python train.py --n_layer=13 --d_model=160 --n_head=2 --n_kv_head=1 --head_dim=64 --d_mlp=448 --vocab_size=4096 --activation="swiglu" --norm="rmsnorm" --norm_place="pre" --norm_eps=1e-05 --positions="rope" --rope_base=10000.0 --rope_fraction=1.0 --qk_norm=false --attn_scale=0.125 --bias="none" --tie_embeddings=false --parallel_block=false --init="trunc" --init_std_qkv=0.035 --init_std_o=0.0 --init_std_up=0.035 --init_std_down=0.0 --optimizer="muon" --lr=0.00901 --lr_mult_qkv=0.5 --beta1=0.95 --lr_head=0.00601 --grad_clip=1.0 --warmup_steps=200 --schedule="wsd" --decay_fraction=0.861 --decay_shape="square" --final_lr_fraction=0.1 --batch_tokens=32768 --seq_len=512 --doc_mask=true --train_tokens=145000000 --steps=4426 --dataset="wikipedia_en"
Each number is 50 + 15 x the weight over its row's rms, rounded and kept within 0 to 99. Layers, rows and columns count from 0. The size before them is the row's rms in percent of the matrix's.

# layer 7 MLP up, 448x160, rms 0.184, rows 196-239, columns 0-159
092:45 55 34 39 14 40 54 43 36 55 74 46 33 51 41 31 68 58 68 60 47 72 57 41 41 44 26 16 36 60 68 62 47 28 67 40 59 34 56 38 63 71 39 56 42 21 67 38 48 52 39 63 46 33 41 36 70 53 66 47 30 61 67 34 61 61 73 79 46 35 49 48 37 50 47 57 42 60 56 58 64 86 25 36 45 44 00 45 29 60 35 49 15 61 32 76 54 59 49 42 38 37 43 52 60 76 34 63 64 56 31 72 78 53 45 55 57 47 50 73 43 54 42 39 51 54 19 70 40 68 48 51 40 54 56 45 55 43 49 38 57 47 78 71 52 83 62 34 45 45 47 73 55 48 47 63 52 45 18 66
094:48 30 46 42 34 59 38 55 08 64 66 48 43 54 50 48 64 38 75 40 41 44 32 77 73 45 58 54 48 58 74 52 38 54 64 58 78 40 49 68 50 50 50 48 55 33 50 36 45 35 78 39 55 46 59 84 47 79 75 49 73 40 58 40 38 61 15 28 31 57 57 11 68 25 47 37 73 63 50 44 21 57 63 40 65 52 52 52 34 52 54 41 45 37 65 46 83 67 56 51 31 44 43 42 56 28 44 62 40 47 62 37 80 51 65 58 58 40 38 40 56 65 54 52 46 33 47 57 38 56 21 50 21 36 43 72 22 74 40 27 67 63 25 79 18 64 32 50 56 58 45 57 63 37 44 64 46 57 47 63
098:03 66 22 48 26 61 82 35 38 46 58 55 43 54 58 41 47 67 44 73 53 51 80 32 56 47 66 55 61 57 40 39 71 47 57 46 62 46 41 34 56 52 32 32 28 45 45 58 52 59 35 37 58 39 51 67 35 52 53 13 48 19 19 70 37 39 62 60 48 62 35 42 19 59 50 55 57 53 51 66 65 54 39 43 49 53 60 26 91 46 61 68 48 66 61 39 56 33 54 23 40 50 37 40 63 55 26 58 48 46 60 62 63 53 47 77 27 86 66 63 48 56 75 59 41 46 36 27 24 41 59 44 38 65 57 56 58 78 63 37 49 53 85 61 60 78 60 65 58 48 67 46 47 36 70 43 43 60 75 63
112:30 42 42 65 65 14 50 42 45 64 40 41 66 42 76 31 33 51 54 75 48 50 61 14 68 48 46 63 26 55 43 68 29 89 72 34 62 66 48 35 76 56 16 31 73 62 40 59 30 50 60 26 70 33 58 67 47 41 48 51 71 48 50 30 42 36 41 61 24 61 40 63 64 29 50 46 59 58 35 60 32 41 67 51 50 39 56 51 56 55 45 73 52 24 23 40 66 27 36 34 71 54 52 55 53 47 60 38 39 32 53 68 78 61 68 48 75 43 51 39 39 48 36 25 33 61 34 45 64 36 74 44 62 57 72 59 70 39 70 55 58 61 48 26 58 62 39 45 75 53 35 47 38 43 89 38 46 51 60 42
116:31 15 43 42 71 56 62 32 45 52 42 46 71 61 33 39 44 37 28 53 69 49 51 35 78 45 54 82 51 57 42 46 43 36 67 32 34 81 52 59 50 55 46 37 64 42 68 68 57 11 55 59 72 60 40 60 83 49 61 22 29 31 60 86 44 56 36 90 42 46 48 53 43 67 66 76 51 39 43 46 50 44 60 77 84 40 47 60 68 39 67 46 45 29 42 58 34 38 61 24 27 44 42 55 67 71 22 50 66 43 43 54 64 44 62 40 46 67 26 63 47 42 36 38 59 19 32 64 55 47 53 66 27 34 33 49 58 58 42 43 41 39 47 51 68 62 46 66 34 54 55 63 61 49 49 78 70 36 38 39
109:56 35 42 52 76 49 38 52 27 49 41 70 45 36 28 43 73 58 30 60 61 21 56 47 63 49 58 46 29 29 83 50 52 57 48 44 52 46 35 54 46 36 45 58 72 57 39 51 36 65 27 43 45 38 48 49 64 49 92 43 65 41 37 78 31 44 49 47 60 55 74 80 72 59 73 38 45 48 32 66 62 51 51 36 55 71 43 05 73 80 63 54 26 33 57 47 46 37 37 26 50 48 36 46 62 55 83 52 49 31 32 56 32 77 43 48 47 61 57 38 29 46 37 64 34 32 70 37 65 39 24 54 50 48 40 66 40 33 42 61 42 29 49 25 60 73 68 56 33 48 70 45 59 51 55 80 70 22 46 66
101:66 68 54 32 52 43 58 35 53 49 34 63 35 58 40 27 56 45 49 22 33 56 72 80 79 86 50 52 54 28 23 50 27 66 29 34 52 56 39 65 43 60 35 58 55 45 73 51 45 34 60 50 54 54 51 55 63 91 62 64 30 86 45 31 21 55 47 43 37 54 59 53 21 59 56 49 54 39 51 58 43 29 69 60 64 49 32 31 73 42 33 58 70 31 54 60 34 67 15 48 66 27 33 33 32 42 54 49 33 57 51 74 56 43 47 73 65 80 45 43 48 72 42 50 52 42 49 61 62 71 53 83 31 45 36 21 50 43 36 56 59 49 69 56 55 40 48 50 67 34 36 40 17 48 47 43 42 21 51 47
106:68 51 55 51 34 41 78 46 42 44 34 45 24 30 45 58 60 61 57 28 52 49 68 70 75 34 33 68 80 49 46 54 87 37 38 60 53 60 46 68 40 31 44 04 52 46 45 65 28 40 17 41 47 51 33 73 38 47 54 76 33 67 43 36 43 22 48 52 54 60 53 58 53 25 62 55 42 57 62 33 27 54 42 54 43 20 70 33 57 49 66 57 59 64 51 48 62 65 65 58 20 44 52 59 55 52 73 79 61 63 49 64 31 33 61 20 51 48 39 52 53 28 68 50 68 41 54 51 62 57 71 35 27 34 41 64 72 16 57 64 66 57 50 22 45 47 57 47 48 43 28 44 53 80 31 70 34 48 54 36
096:33 44 46 51 22 53 46 37 69 48 61 57 32 50 33 46 42 61 53 76 68 43 35 31 34 41 34 50 64 46 50 30 37 44 75 67 54 42 50 31 36 68 61 71 31 43 23 39 37 63 47 26 75 49 54 40 31 62 53 52 72 32 28 99 35 36 55 23 71 49 50 52 53 49 54 55 25 29 67 50 37 43 49 84 40 46 50 40 76 47 56 91 79 63 51 30 36 55 35 50 56 44 20 62 52 52 65 66 58 63 55 50 49 72 42 32 42 54 74 57 35 74 77 80 33 61 32 49 17 73 61 31 59 56 59 58 53 24 43 43 42 48 52 63 50 31 38 50 54 59 46 46 63 41 41 49 44 56 48 63
100:86 44 60 45 47 46 76 59 43 50 80 35 70 57 58 44 54 46 61 28 11 32 66 53 49 36 51 62 37 34 51 31 40 71 75 32 29 68 46 63 61 49 35 74 64 67 45 70 51 61 58 55 29 31 33 61 46 63 63 58 42 75 28 58 48 63 83 51 48 52 35 46 37 35 40 48 57 53 50 45 31 55 38 57 54 39 49 37 74 44 49 53 66 54 33 35 45 55 48 28 32 57 67 42 44 51 24 36 58 37 40 32 26 42 30 79 39 50 68 29 56 44 24 15 64 58 55 42 57 57 48 71 41 59 15 66 39 78 47 29 36 38 40 36 86 59 74 43 38 56 38 45 33 77 46 31 54 46 64 70
100:25 58 65 59 45 36 50 72 60 73 35 77 73 53 45 59 70 33 54 17 34 73 44 72 39 35 59 59 50 49 39 40 57 39 09 65 55 47 66 63 43 35 16 56 34 32 55 50 37 54 52 40 78 41 35 38 51 55 50 78 53 66 43 53 64 36 54 46 38 46 34 45 20 31 52 50 35 46 75 20 55 50 40 40 69 47 61 57 21 57 36 66 52 54 37 50 32 51 53 50 62 52 54 65 22 34 63 60 47 67 52 42 38 61 79 54 56 26 66 49 52 75 61 93 34 47 47 73 56 38 26 51 52 39 45 62 52 22 44 36 29 61 50 70 81 71 55 29 55 45 42 66 39 71 49 55 19 59 52 62
101:57 59 47 31 48 63 40 43 28 46 55 63 29 43 12 35 24 24 39 36 51 54 38 48 34 42 64 17 41 36 33 53 50 25 63 19 51 73 70 32 60 67 62 72 33 46 43 55 55 45 72 55 40 78 42 58 57 61 67 60 21 67 52 61 61 60 80 52 38 54 83 46 44 45 55 37 60 64 37 60 44 69 57 20 34 23 57 42 64 40 63 41 64 63 68 48 78 54 69 25 32 68 36 42 47 60 57 71 60 37 48 62 39 30 45 65 54 49 50 51 76 47 40 37 36 72 37 54 47 42 57 33 44 69 71 58 18 57 47 23 45 63 52 81 65 47 47 56 37 84 35 46 42 48 61 29 36 33 49 45
107:36 68 64 63 28 61 46 33 54 52 42 49 51 30 63 37 66 47 48 73 47 46 61 56 50 27 42 54 46 54 00 56 38 52 11 63 58 67 27 34 24 54 55 27 61 38 72 29 67 71 69 31 49 31 65 44 42 34 49 33 37 25 72 60 26 40 44 61 29 65 41 37 68 74 75 34 37 52 37 63 52 69 66 59 38 33 78 35 48 52 37 69 55 52 47 52 31 76 65 67 49 64 50 49 26 36 52 50 65 71 52 41 44 61 42 48 61 35 48 38 48 56 32 57 35 38 46 83 62 24 48 72 37 64 45 57 29 43 58 42 41 56 53 78 57 47 53 26 42 61 63 26 43 58 64 33 26 26 32 35
104:42 49 48 32 34 40 42 58 55 65 33 69 71 32 53 27 35 65 16 61 81 48 57 54 72 63 48 65 36 72 49 51 60 30 41 63 38 66 56 53 20 50 50 36 52 40 33 50 34 93 49 33 27 81 56 40 81 56 58 26 69 49 50 32 63 54 46 38 67 69 61 46 72 95 24 50 41 74 45 50 46 42 40 50 43 61 30 38 47 31 44 41 69 58 73 54 48 43 66 54 59 56 48 55 38 63 37 65 22 72 64 44 47 41 39 56 48 12 50 51 24 55 49 76 75 52 41 62 58 57 28 64 67 45 49 62 56 50 68 68 25 51 41 73 59 70 61 62 47 40 59 61 74 57 44 49 67 47 62 60
098:84 55 78 55 60 65 59 57 60 51 43 27 55 48 39 52 53 40 44 69 57 44 51 59 43 51 45 75 49 36 48 37 31 26 48 24 50 50 58 59 80 61 73 31 42 49 56 54 30 37 26 33 22 83 69 47 60 30 74 68 43 54 77 74 43 43 65 68 55 36 23 37 60 35 43 37 30 52 43 79 57 60 56 33 46 47 35 51 39 51 44 52 65 65 59 46 51 59 48 66 33 50 69 14 53 26 27 68 46 62 40 78 40 60 35 60 42 70 58 66 84 71 46 38 51 21 56 58 34 53 73 57 50 60 60 61 43 86 35 34 60 37 57 54 41 39 35 61 75 66 44 49 43 33 47 55 78 46 75 27
101:74 52 69 33 53 44 45 60 27 55 58 27 56 78 59 46 53 67 64 53 57 46 34 41 51 60 27 35 36 44 70 70 15 44 52 36 51 54 38 62 32 37 24 40 67 20 44 57 68 66 49 36 41 48 69 28 10 58 38 39 36 26 48 51 18 29 21 37 44 36 53 77 51 40 51 60 54 34 49 68 44 53 39 51 38 33 52 58 53 61 27 64 55 24 67 73 55 34 38 61 39 46 20 41 69 39 27 52 40 52 57 56 39 48 78 53 73 31 39 57 43 49 55 32 53 53 25 55 42 36 40 43 68 25 33 53 67 62 11 61 58 40 32 56 51 32 76 32 49 36 36 62 24 56 71 38 46 31 45 40
101:37 32 34 62 45 71 41 67 61 58 44 81 66 52 61 63 44 61 37 35 49 51 40 64 54 38 49 66 76 65 33 74 45 55 66 56 87 52 73 64 29 69 50 50 11 62 33 24 48 46 53 68 68 33 46 60 45 68 31 63 90 62 76 15 31 28 60 62 46 51 26 34 54 45 38 36 44 53 52 78 78 34 43 59 43 46 63 52 29 49 60 55 57 40 53 50 59 54 33 64 59 51 71 52 72 78 54 46 72 27 57 52 29 48 46 43 38 43 55 38 24 61 32 59 67 60 56 53 42 62 31 47 39 52 42 34 85 69 69 24 39 30 71 39 50 61 44 37 62 49 35 59 31 50 59 45 24 53 44 59
109:39 58 47 48 32 24 40 72 46 42 72 50 39 19 58 57 66 54 59 67 48 14 36 52 56 64 12 36 25 70 40 52 33 76 78 50 21 37 43 45 56 43 22 48 62 53 25 57 36 28 55 46 61 64 54 55 35 39 45 60 51 15 40 26 66 55 57 52 69 22 28 43 53 49 52 55 68 58 63 57 85 71 69 59 65 69 41 46 42 64 58 44 30 62 35 60 46 54 39 48 57 36 48 78 37 64 56 21 50 43 52 41 23 59 58 47 56 48 29 49 66 44 61 50 26 65 43 60 36 70 66 19 37 72 51 57 65 33 54 70 33 62 45 49 62 18 47 65 50 69 46 66 48 37 57 47 54 27 39 34
097:65 38 53 32 36 47 34 68 27 49 77 55 66 60 59 75 58 58 50 31 44 40 51 37 57 45 43 61 36 37 45 61 54 66 47 36 71 65 74 45 46 59 36 52 42 46 48 28 66 65 57 74 51 55 45 57 48 65 30 61 31 49 58 58 20 56 27 35 50 69 49 66 19 44 70 49 36 53 83 51 64 48 61 45 39 89 42 64 37 71 43 59 46 21 71 46 51 61 66 89 54 58 30 65 41 71 67 50 59 43 27 45 52 20 48 75 39 66 40 60 42 25 33 73 40 47 20 78 27 45 40 75 58 53 48 34 65 57 37 59 42 15 34 48 58 52 42 49 57 44 75 52 63 72 55 44 83 70 61 53
099:36 36 53 53 55 63 42 37 50 48 26 42 46 69 41 55 64 56 71 31 75 47 65 55 30 52 45 58 48 32 28 65 53 58 49 36 55 76 55 29 30 49 62 68 69 30 48 38 43 61 67 84 54 53 73 55 67 33 62 34 52 49 59 28 58 61 38 51 49 64 46 72 69 44 49 51 30 69 16 39 47 52 38 57 43 47 56 74 36 24 56 42 69 58 67 61 74 64 81 63 58 45 29 47 60 30 52 62 52 64 34 34 44 10 74 57 26 43 54 70 33 29 17 22 69 53 42 49 32 60 48 40 67 69 50 38 64 61 30 56 54 52 53 19 24 57 40 32 40 71 71 60 68 71 52 84 62 51 38 44
085:59 42 67 51 23 36 38 25 35 17 75 68 61 22 53 43 36 59 55 53 65 34 37 62 50 45 28 39 77 45 20 72 46 53 68 27 43 52 58 20 67 35 34 60 63 39 44 69 40 57 48 57 78 30 52 50 47 66 56 47 53 53 28 54 21 29 36 70 71 52 29 56 23 45 48 41 54 59 49 44 45 41 56 59 54 39 81 27 40 78 77 54 66 72 69 52 38 46 15 68 52 40 49 40 38 49 59 52 33 59 57 50 61 35 40 51 66 39 49 75 48 56 20 30 43 57 56 88 59 65 44 38 42 57 49 28 29 48 33 47 69 24 54 64 63 55 41 43 52 50 52 54 69 54 38 34 31 69 21 57
097:26 51 41 58 71 69 36 80 34 47 61 64 72 29 81 25 41 59 39 65 44 43 64 56 19 46 50 78 54 26 78 24 50 37 45 49 39 57 64 52 54 76 49 68 21 44 25 41 31 60 62 29 54 53 78 63 44 37 55 46 61 56 55 73 21 57 33 39 34 30 78 44 40 29 47 64 50 35 40 36 44 66 29 69 24 62 43 44 52 40 33 47 61 53 51 53 75 40 31 48 54 40 58 48 57 36 32 76 78 10 87 69 56 53 46 39 55 92 35 63 52 50 45 47 54 35 58 54 58 51 52 66 45 44 44 43 37 50 57 54 40 65 49 62 50 69 61 76 39 60 48 34 65 47 36 61 48 58 54 43
113:35 23 58 52 43 53 95 36 16 84 56 58 87 67 55 44 57 29 58 22 60 56 55 21 38 24 55 73 54 53 49 42 36 36 46 63 49 35 50 63 44 49 53 50 28 53 31 49 39 40 59 57 46 48 29 46 29 40 48 65 54 49 60 59 63 59 53 69 49 38 65 57 47 50 34 56 48 42 66 40 55 50 60 40 30 20 42 31 64 29 56 54 74 49 41 25 42 61 41 32 21 52 60 46 40 25 60 37 63 44 50 44 47 83 46 60 62 56 77 54 54 53 64 46 57 81 30 38 38 46 56 64 43 62 08 66 34 68 68 46 57 11 32 55 62 65 44 40 58 77 47 56 55 12 40 53 40 40 46 33
103:76 49 62 42 20 55 59 31 56 61 39 52 43 39 59 68 48 37 25 60 53 41 45 59 41 58 30 39 30 32 21 55 42 39 49 14 43 43 72 42 42 13 59 64 46 89 45 27 55 06 47 60 62 57 62 41 59 28 44 40 56 49 50 69 73 50 41 63 51 35 48 09 33 34 74 49 40 27 33 47 51 35 40 33 69 44 30 30 32 45 47 56 67 27 45 57 35 39 35 73 42 47 36 54 46 06 48 58 49 68 29 48 51 65 47 66 64 45 50 42 47 48 38 42 56 53 24 57 49 29 66 51 60 57 29 56 66 57 34 69 57 67 36 43 62 42 41 52 52 67 69 53 48 37 43 49 36 19 82 63
100:50 69 67 44 53 47 63 40 33 39 63 73 31 50 55 32 46 44 30 62 63 55 15 64 33 25 50 62 48 43 64 56 76 48 57 55 33 49 46 70 65 65 45 45 58 52 43 73 49 54 56 60 53 47 87 32 25 48 39 57 42 34 45 40 44 55 61 32 49 61 09 50 34 52 45 57 73 32 45 44 19 65 89 63 46 43 50 35 64 16 35 50 59 37 35 39 32 24 37 51 53 75 70 47 34 44 74 55 37 69 45 61 28 34 71 70 32 48 65 64 30 56 76 64 88 42 43 34 44 36 48 53 43 96 50 45 36 43 28 36 53 50 24 55 48 73 51 57 57 61 33 47 68 52 66 47 52 55 48 61
092:28 41 39 36 72 51 36 38 33 45 33 42 59 55 29 77 37 50 45 27 44 61 65 55 50 90 42 60 46 49 52 42 36 46 40 41 85 47 33 59 38 52 60 47 51 47 45 53 58 32 45 49 67 55 60 44 79 50 37 35 58 49 46 74 30 51 76 67 43 54 46 37 58 55 61 54 55 32 67 52 59 39 52 44 52 60 36 60 49 61 46 70 37 32 72 55 52 47 36 49 18 35 41 39 50 62 56 48 53 69 59 07 24 44 20 33 49 76 77 98 46 62 57 24 69 38 41 43 35 48 39 25 48 27 61 59 60 19 32 56 56 39 73 47 37 69 46 44 33 42 49 31 50 49 93 59 40 31 23 36
092:50 34 28 50 65 40 37 37 53 59 44 51 08 54 14 33 46 46 56 61 30 39 66 43 28 31 42 53 84 40 32 75 42 40 32 59 64 69 44 39 46 54 68 63 57 28 63 40 32 47 73 39 53 79 46 73 49 53 54 38 56 35 38 60 16 32 33 58 54 47 44 64 63 72 63 40 57 54 35 39 52 55 43 33 59 33 26 59 54 58 48 64 41 19 58 64 74 71 61 28 34 59 44 20 38 62 72 44 35 55 74 65 53 56 54 22 36 43 67 39 49 41 71 34 38 78 52 48 55 49 57 40 42 50 66 38 42 53 72 35 49 56 37 45 25 68 75 80 33 51 66 40 63 69 90 45 41 42 52 42
107:67 75 50 49 41 68 81 70 56 46 75 45 56 48 56 36 41 41 30 48 38 74 63 62 67 57 35 29 27 55 68 78 53 49 37 50 49 49 36 51 67 46 44 45 16 57 44 41 39 63 23 52 46 81 69 68 36 52 58 52 59 25 58 61 59 85 60 52 49 30 63 44 42 39 45 78 63 67 26 48 66 76 52 36 49 57 39 50 52 49 19 81 35 31 26 39 62 48 52 61 43 49 66 51 01 53 44 46 68 26 33 47 63 54 58 37 60 63 82 49 55 46 54 24 28 69 55 36 62 30 69 59 35 37 46 50 75 45 42 47 43 38 28 23 28 58 38 66 38 39 42 49 54 52 40 59 56 55 21 62
106:55 48 27 47 44 68 52 66 72 64 57 74 50 53 51 33 60 56 52 37 78 56 64 52 40 39 58 55 65 52 28 43 41 63 34 58 50 50 47 60 29 48 00 38 27 83 45 62 34 67 67 55 66 54 09 50 59 47 63 63 48 67 36 57 49 45 48 20 49 73 63 53 42 58 36 58 33 39 67 62 49 49 42 47 47 44 72 15 40 43 54 32 57 48 42 42 67 64 45 45 63 39 56 61 69 26 29 53 52 53 18 71 80 36 62 59 25 48 40 54 47 60 63 57 37 57 76 74 38 68 52 56 72 41 69 32 44 52 35 40 30 53 66 36 66 55 48 55 26 58 28 50 61 56 78 08 46 51 27 71
095:69 39 60 77 43 56 49 52 44 47 66 70 40 48 60 42 28 72 57 46 35 49 45 50 31 71 09 23 75 51 85 61 45 89 51 58 71 73 58 35 41 40 65 32 63 56 26 30 52 47 43 62 49 58 50 33 30 38 54 57 39 37 55 57 43 60 31 50 53 72 44 58 45 26 47 50 60 28 98 39 55 90 53 62 50 58 65 65 60 56 49 66 63 88 58 40 43 40 69 70 60 69 60 23 60 48 55 36 45 50 63 37 60 45 75 64 63 79 58 61 65 21 49 35 63 49 41 53 35 51 57 37 52 51 49 28 66 37 34 50 41 66 41 49 56 33 71 40 51 38 28 53 41 63 75 31 65 49 42 47
096:31 39 21 33 45 53 47 64 52 51 31 29 67 41 20 50 64 60 53 64 38 30 48 37 32 44 42 50 37 59 46 35 62 56 36 54 58 64 39 35 43 40 45 27 70 25 50 45 57 49 42 27 29 45 27 47 48 64 43 13 64 27 48 44 69 33 32 18 47 38 62 47 05 59 50 57 56 63 59 50 75 47 63 39 32 56 56 56 55 69 50 42 52 52 22 38 37 66 36 57 61 36 16 26 66 51 36 58 41 38 59 83 55 53 38 51 48 55 65 42 25 36 45 69 47 65 23 70 72 56 89 55 48 43 40 69 72 65 54 42 23 40 81 61 36 44 66 56 50 37 23 57 38 64 49 54 51 70 62 43
101:34 59 36 28 38 68 34 62 62 51 39 59 48 58 48 56 33 54 42 38 35 66 52 70 55 44 39 56 65 49 47 45 45 84 46 43 61 64 29 55 55 59 41 23 67 48 41 55 48 56 47 40 53 26 66 81 59 55 61 40 50 51 45 26 55 79 44 45 39 14 58 64 36 24 29 65 35 67 81 52 62 67 45 66 73 26 60 64 45 77 41 35 83 46 58 26 72 40 52 60 43 46 26 50 49 56 53 54 76 84 43 48 41 32 18 51 29 53 44 48 36 34 47 50 52 47 36 51 10 78 54 24 56 45 43 76 60 39 31 57 47 64 54 39 36 69 57 64 62 79 38 62 24 49 59 53 39 48 29 20
100:60 67 73 46 67 89 43 50 44 42 57 62 73 59 53 59 37 29 81 41 40 49 24 59 25 55 51 54 49 41 64 58 69 80 31 38 43 44 60 33 43 76 53 51 60 72 33 42 66 59 63 23 42 55 69 57 43 62 45 49 45 43 33 75 80 88 54 63 23 41 42 79 42 46 38 41 56 25 39 57 68 40 59 31 23 40 68 34 59 70 54 57 63 51 42 66 53 36 27 50 51 48 66 53 76 59 25 47 49 28 54 44 40 40 46 35 66 54 53 56 34 50 71 37 42 30 30 55 57 56 37 47 50 59 66 30 85 60 58 26 49 61 60 44 37 60 46 78 64 50 54 34 43 47 13 84 56 54 39 34
096:44 68 37 61 51 36 37 57 35 54 40 50 45 67 27 51 67 50 62 72 40 44 44 52 59 42 75 43 40 60 44 61 22 54 52 68 29 62 46 16 53 47 57 21 59 39 44 59 69 38 49 32 56 67 35 44 50 57 19 53 55 27 74 34 68 59 56 41 33 24 46 46 77 51 50 57 41 19 58 65 32 41 62 66 45 45 35 67 39 39 33 47 51 76 40 50 47 43 86 49 31 59 49 21 59 42 53 67 66 74 53 43 52 35 10 69 58 64 60 32 48 31 54 69 54 59 52 65 24 55 89 38 20 47 34 50 33 62 44 50 24 37 44 57 05 40 44 31 34 32 67 67 53 52 49 50 71 41 46 44
066:76 67 65 49 61 76 65 47 47 87 29 41 60 47 45 35 65 24 63 52 62 65 39 62 76 50 60 71 52 39 60 52 46 53 78 52 55 43 72 44 40 59 53 35 41 53 62 33 22 40 22 48 33 47 76 57 50 59 66 73 41 26 79 45 41 73 82 45 46 49 48 72 37 42 19 44 56 30 58 59 38 59 43 37 55 26 30 24 64 52 53 53 48 63 41 37 41 53 50 63 58 05 35 34 66 55 59 48 67 50 68 58 07 45 46 71 54 42 30 64 36 49 43 57 44 31 55 55 58 43 42 65 61 35 66 81 50 53 16 51 44 63 49 58 68 54 68 22 37 59 55 29 49 38 33 43 62 65 38 42
099:53 61 47 61 60 58 58 35 61 46 42 54 37 46 51 39 56 20 51 44 69 49 43 30 51 62 43 85 62 37 81 57 18 55 54 41 79 48 39 34 64 40 52 37 55 20 39 56 31 22 53 35 28 68 62 42 46 71 31 61 32 53 45 39 14 46 40 52 42 51 31 73 76 51 51 58 44 44 48 46 26 39 65 69 88 30 48 66 38 50 62 34 56 55 47 43 81 52 38 27 27 64 37 46 59 80 45 42 55 66 50 28 64 61 34 37 57 19 46 44 54 21 74 59 78 47 57 32 38 47 78 52 70 45 50 41 40 68 54 49 61 34 69 47 64 33 45 55 65 77 60 54 29 40 59 74 43 25 65 64
112:46 45 42 50 53 64 39 65 30 60 43 69 57 60 28 73 44 69 34 51 45 63 35 61 61 44 39 54 45 62 43 16 41 33 68 57 00 55 35 42 42 76 79 49 69 38 49 50 54 70 39 56 83 52 71 55 52 33 50 57 72 28 72 81 44 44 77 43 39 37 42 59 75 49 43 63 19 71 56 37 54 35 64 58 29 38 70 63 66 82 50 53 63 61 56 50 70 22 42 43 53 58 42 36 35 38 36 35 38 43 57 35 58 33 78 50 34 69 71 43 37 48 65 66 38 45 55 22 79 44 44 54 44 52 30 39 44 77 48 56 40 56 34 75 63 58 45 54 50 62 37 74 41 59 36 38 56 73 45 60
104:58 52 72 38 35 62 41 37 72 61 38 45 55 70 53 53 77 41 53 21 85 47 46 39 54 44 40 34 52 54 36 61 34 43 63 60 54 53 52 60 43 34 79 84 29 44 66 02 33 31 41 63 52 86 52 55 41 51 55 34 56 54 46 49 35 63 33 63 69 45 38 67 56 56 33 26 55 57 74 43 56 27 48 30 77 16 20 59 69 51 49 70 54 75 34 37 29 40 61 54 46 62 15 57 56 50 53 41 44 57 51 46 31 39 49 48 22 57 47 46 95 51 59 40 36 56 53 52 27 50 54 51 59 68 38 63 30 71 57 55 14 47 36 57 38 32 54 42 56 38 29 68 54 57 60 35 44 38 48 44
102:27 85 46 63 18 66 67 44 70 50 49 48 66 42 56 44 49 32 33 52 70 53 32 59 51 49 55 68 38 34 30 23 51 46 47 54 63 37 48 67 89 64 59 45 52 67 48 38 28 67 43 47 50 59 51 47 69 57 66 59 40 53 61 36 51 62 70 25 75 37 54 49 42 54 42 31 61 42 66 85 55 58 67 34 67 55 62 65 48 65 74 47 38 36 73 53 50 68 56 54 45 14 43 51 77 70 56 56 62 39 52 82 38 28 53 39 68 54 44 45 65 72 47 79 54 65 27 57 61 39 49 52 42 67 34 33 30 63 44 76 47 48 85 17 26 69 67 43 30 66 57 50 44 57 49 47 86 34 54 50
084:38 74 55 44 34 93 40 66 77 53 52 40 24 43 50 65 46 36 55 40 66 41 27 30 18 48 63 69 34 41 50 44 39 35 35 31 72 47 53 54 30 23 47 57 56 40 42 49 47 37 29 82 49 44 51 90 50 49 82 38 56 69 46 53 72 50 31 28 68 55 43 54 50 75 51 59 50 66 73 49 61 52 57 44 51 50 57 44 38 52 41 24 29 64 57 37 58 52 49 29 58 71 33 46 69 23 23 71 46 34 82 32 42 40 52 46 51 80 27 44 50 39 51 22 43 67 61 39 49 66 54 34 41 42 33 65 24 37 19 61 52 64 51 59 49 68 83 43 60 57 55 56 57 43 53 48 34 38 72 62
106:74 58 31 47 57 58 63 77 44 54 49 61 36 63 43 61 69 52 45 41 52 55 48 78 42 18 15 21 73 36 57 37 49 39 33 53 38 55 59 37 43 68 41 41 49 37 52 40 58 49 24 41 44 32 59 62 42 62 60 61 36 61 62 47 39 75 58 61 51 47 52 45 53 84 45 28 53 80 48 47 49 76 45 35 57 62 39 54 27 43 65 54 46 40 20 57 75 70 57 48 70 22 61 78 47 47 55 43 48 25 49 39 69 81 41 67 36 32 55 19 63 70 38 39 57 19 62 78 48 65 64 53 24 45 43 37 55 57 78 62 55 24 20 41 59 61 53 45 67 42 68 27 64 30 26 47 40 39 32 36
103:60 61 56 39 75 46 63 30 74 29 25 50 45 13 53 42 51 46 58 41 51 73 65 54 57 48 72 28 48 71 75 56 42 37 29 39 66 35 39 56 19 36 50 26 59 53 65 54 46 64 17 51 45 74 57 81 58 53 41 46 55 28 55 39 53 59 43 26 53 70 60 46 39 38 42 48 38 87 70 37 38 57 58 55 63 19 72 47 25 80 65 38 52 27 33 38 41 57 70 52 56 47 48 55 55 80 55 57 31 61 44 43 76 47 56 68 55 45 54 31 65 58 62 24 58 36 46 49 41 62 60 29 57 37 34 37 78 76 49 59 52 31 42 36 62 63 34 43 59 77 53 71 75 36 68 53 67 46 71 36
115:49 51 42 44 41 66 38 57 49 36 57 56 46 37 70 38 45 80 46 56 46 28 39 54 50 49 43 65 87 38 55 27 55 50 63 58 42 44 83 43 43 58 23 65 48 28 48 65 46 70 75 36 37 57 47 24 52 29 37 67 47 63 62 42 50 47 39 49 53 50 59 78 51 15 42 56 54 44 55 36 40 39 66 49 47 40 40 57 60 24 68 34 46 43 36 70 54 35 42 46 46 52 33 41 80 67 14 12 82 25 76 73 56 39 56 66 32 58 55 51 33 64 91 53 69 57 34 45 42 27 71 58 72 49 25 46 47 75 27 34 33 66 74 43 65 41 41 26 48 60 60 59 65 56 63 48 61 31 61 44
104:66 50 35 56 29 31 57 44 72 47 34 73 42 69 69 38 57 51 47 27 45 20 70 65 36 30 37 58 53 11 34 42 52 61 65 47 46 46 14 55 95 37 65 59 44 79 35 73 70 45 36 59 72 50 56 34 77 64 74 45 65 39 14 50 63 75 53 36 36 42 49 54 37 57 54 80 48 40 59 42 43 28 10 69 44 55 45 56 51 54 69 58 56 69 44 67 53 43 48 75 47 43 33 66 45 48 63 67 36 43 40 86 71 72 52 37 61 51 54 62 48 50 52 53 67 55 45 61 47 68 54 53 43 12 51 55 46 62 52 47 34 39 44 71 35 58 46 41 70 55 47 46 70 62 56 37 37 53 34 26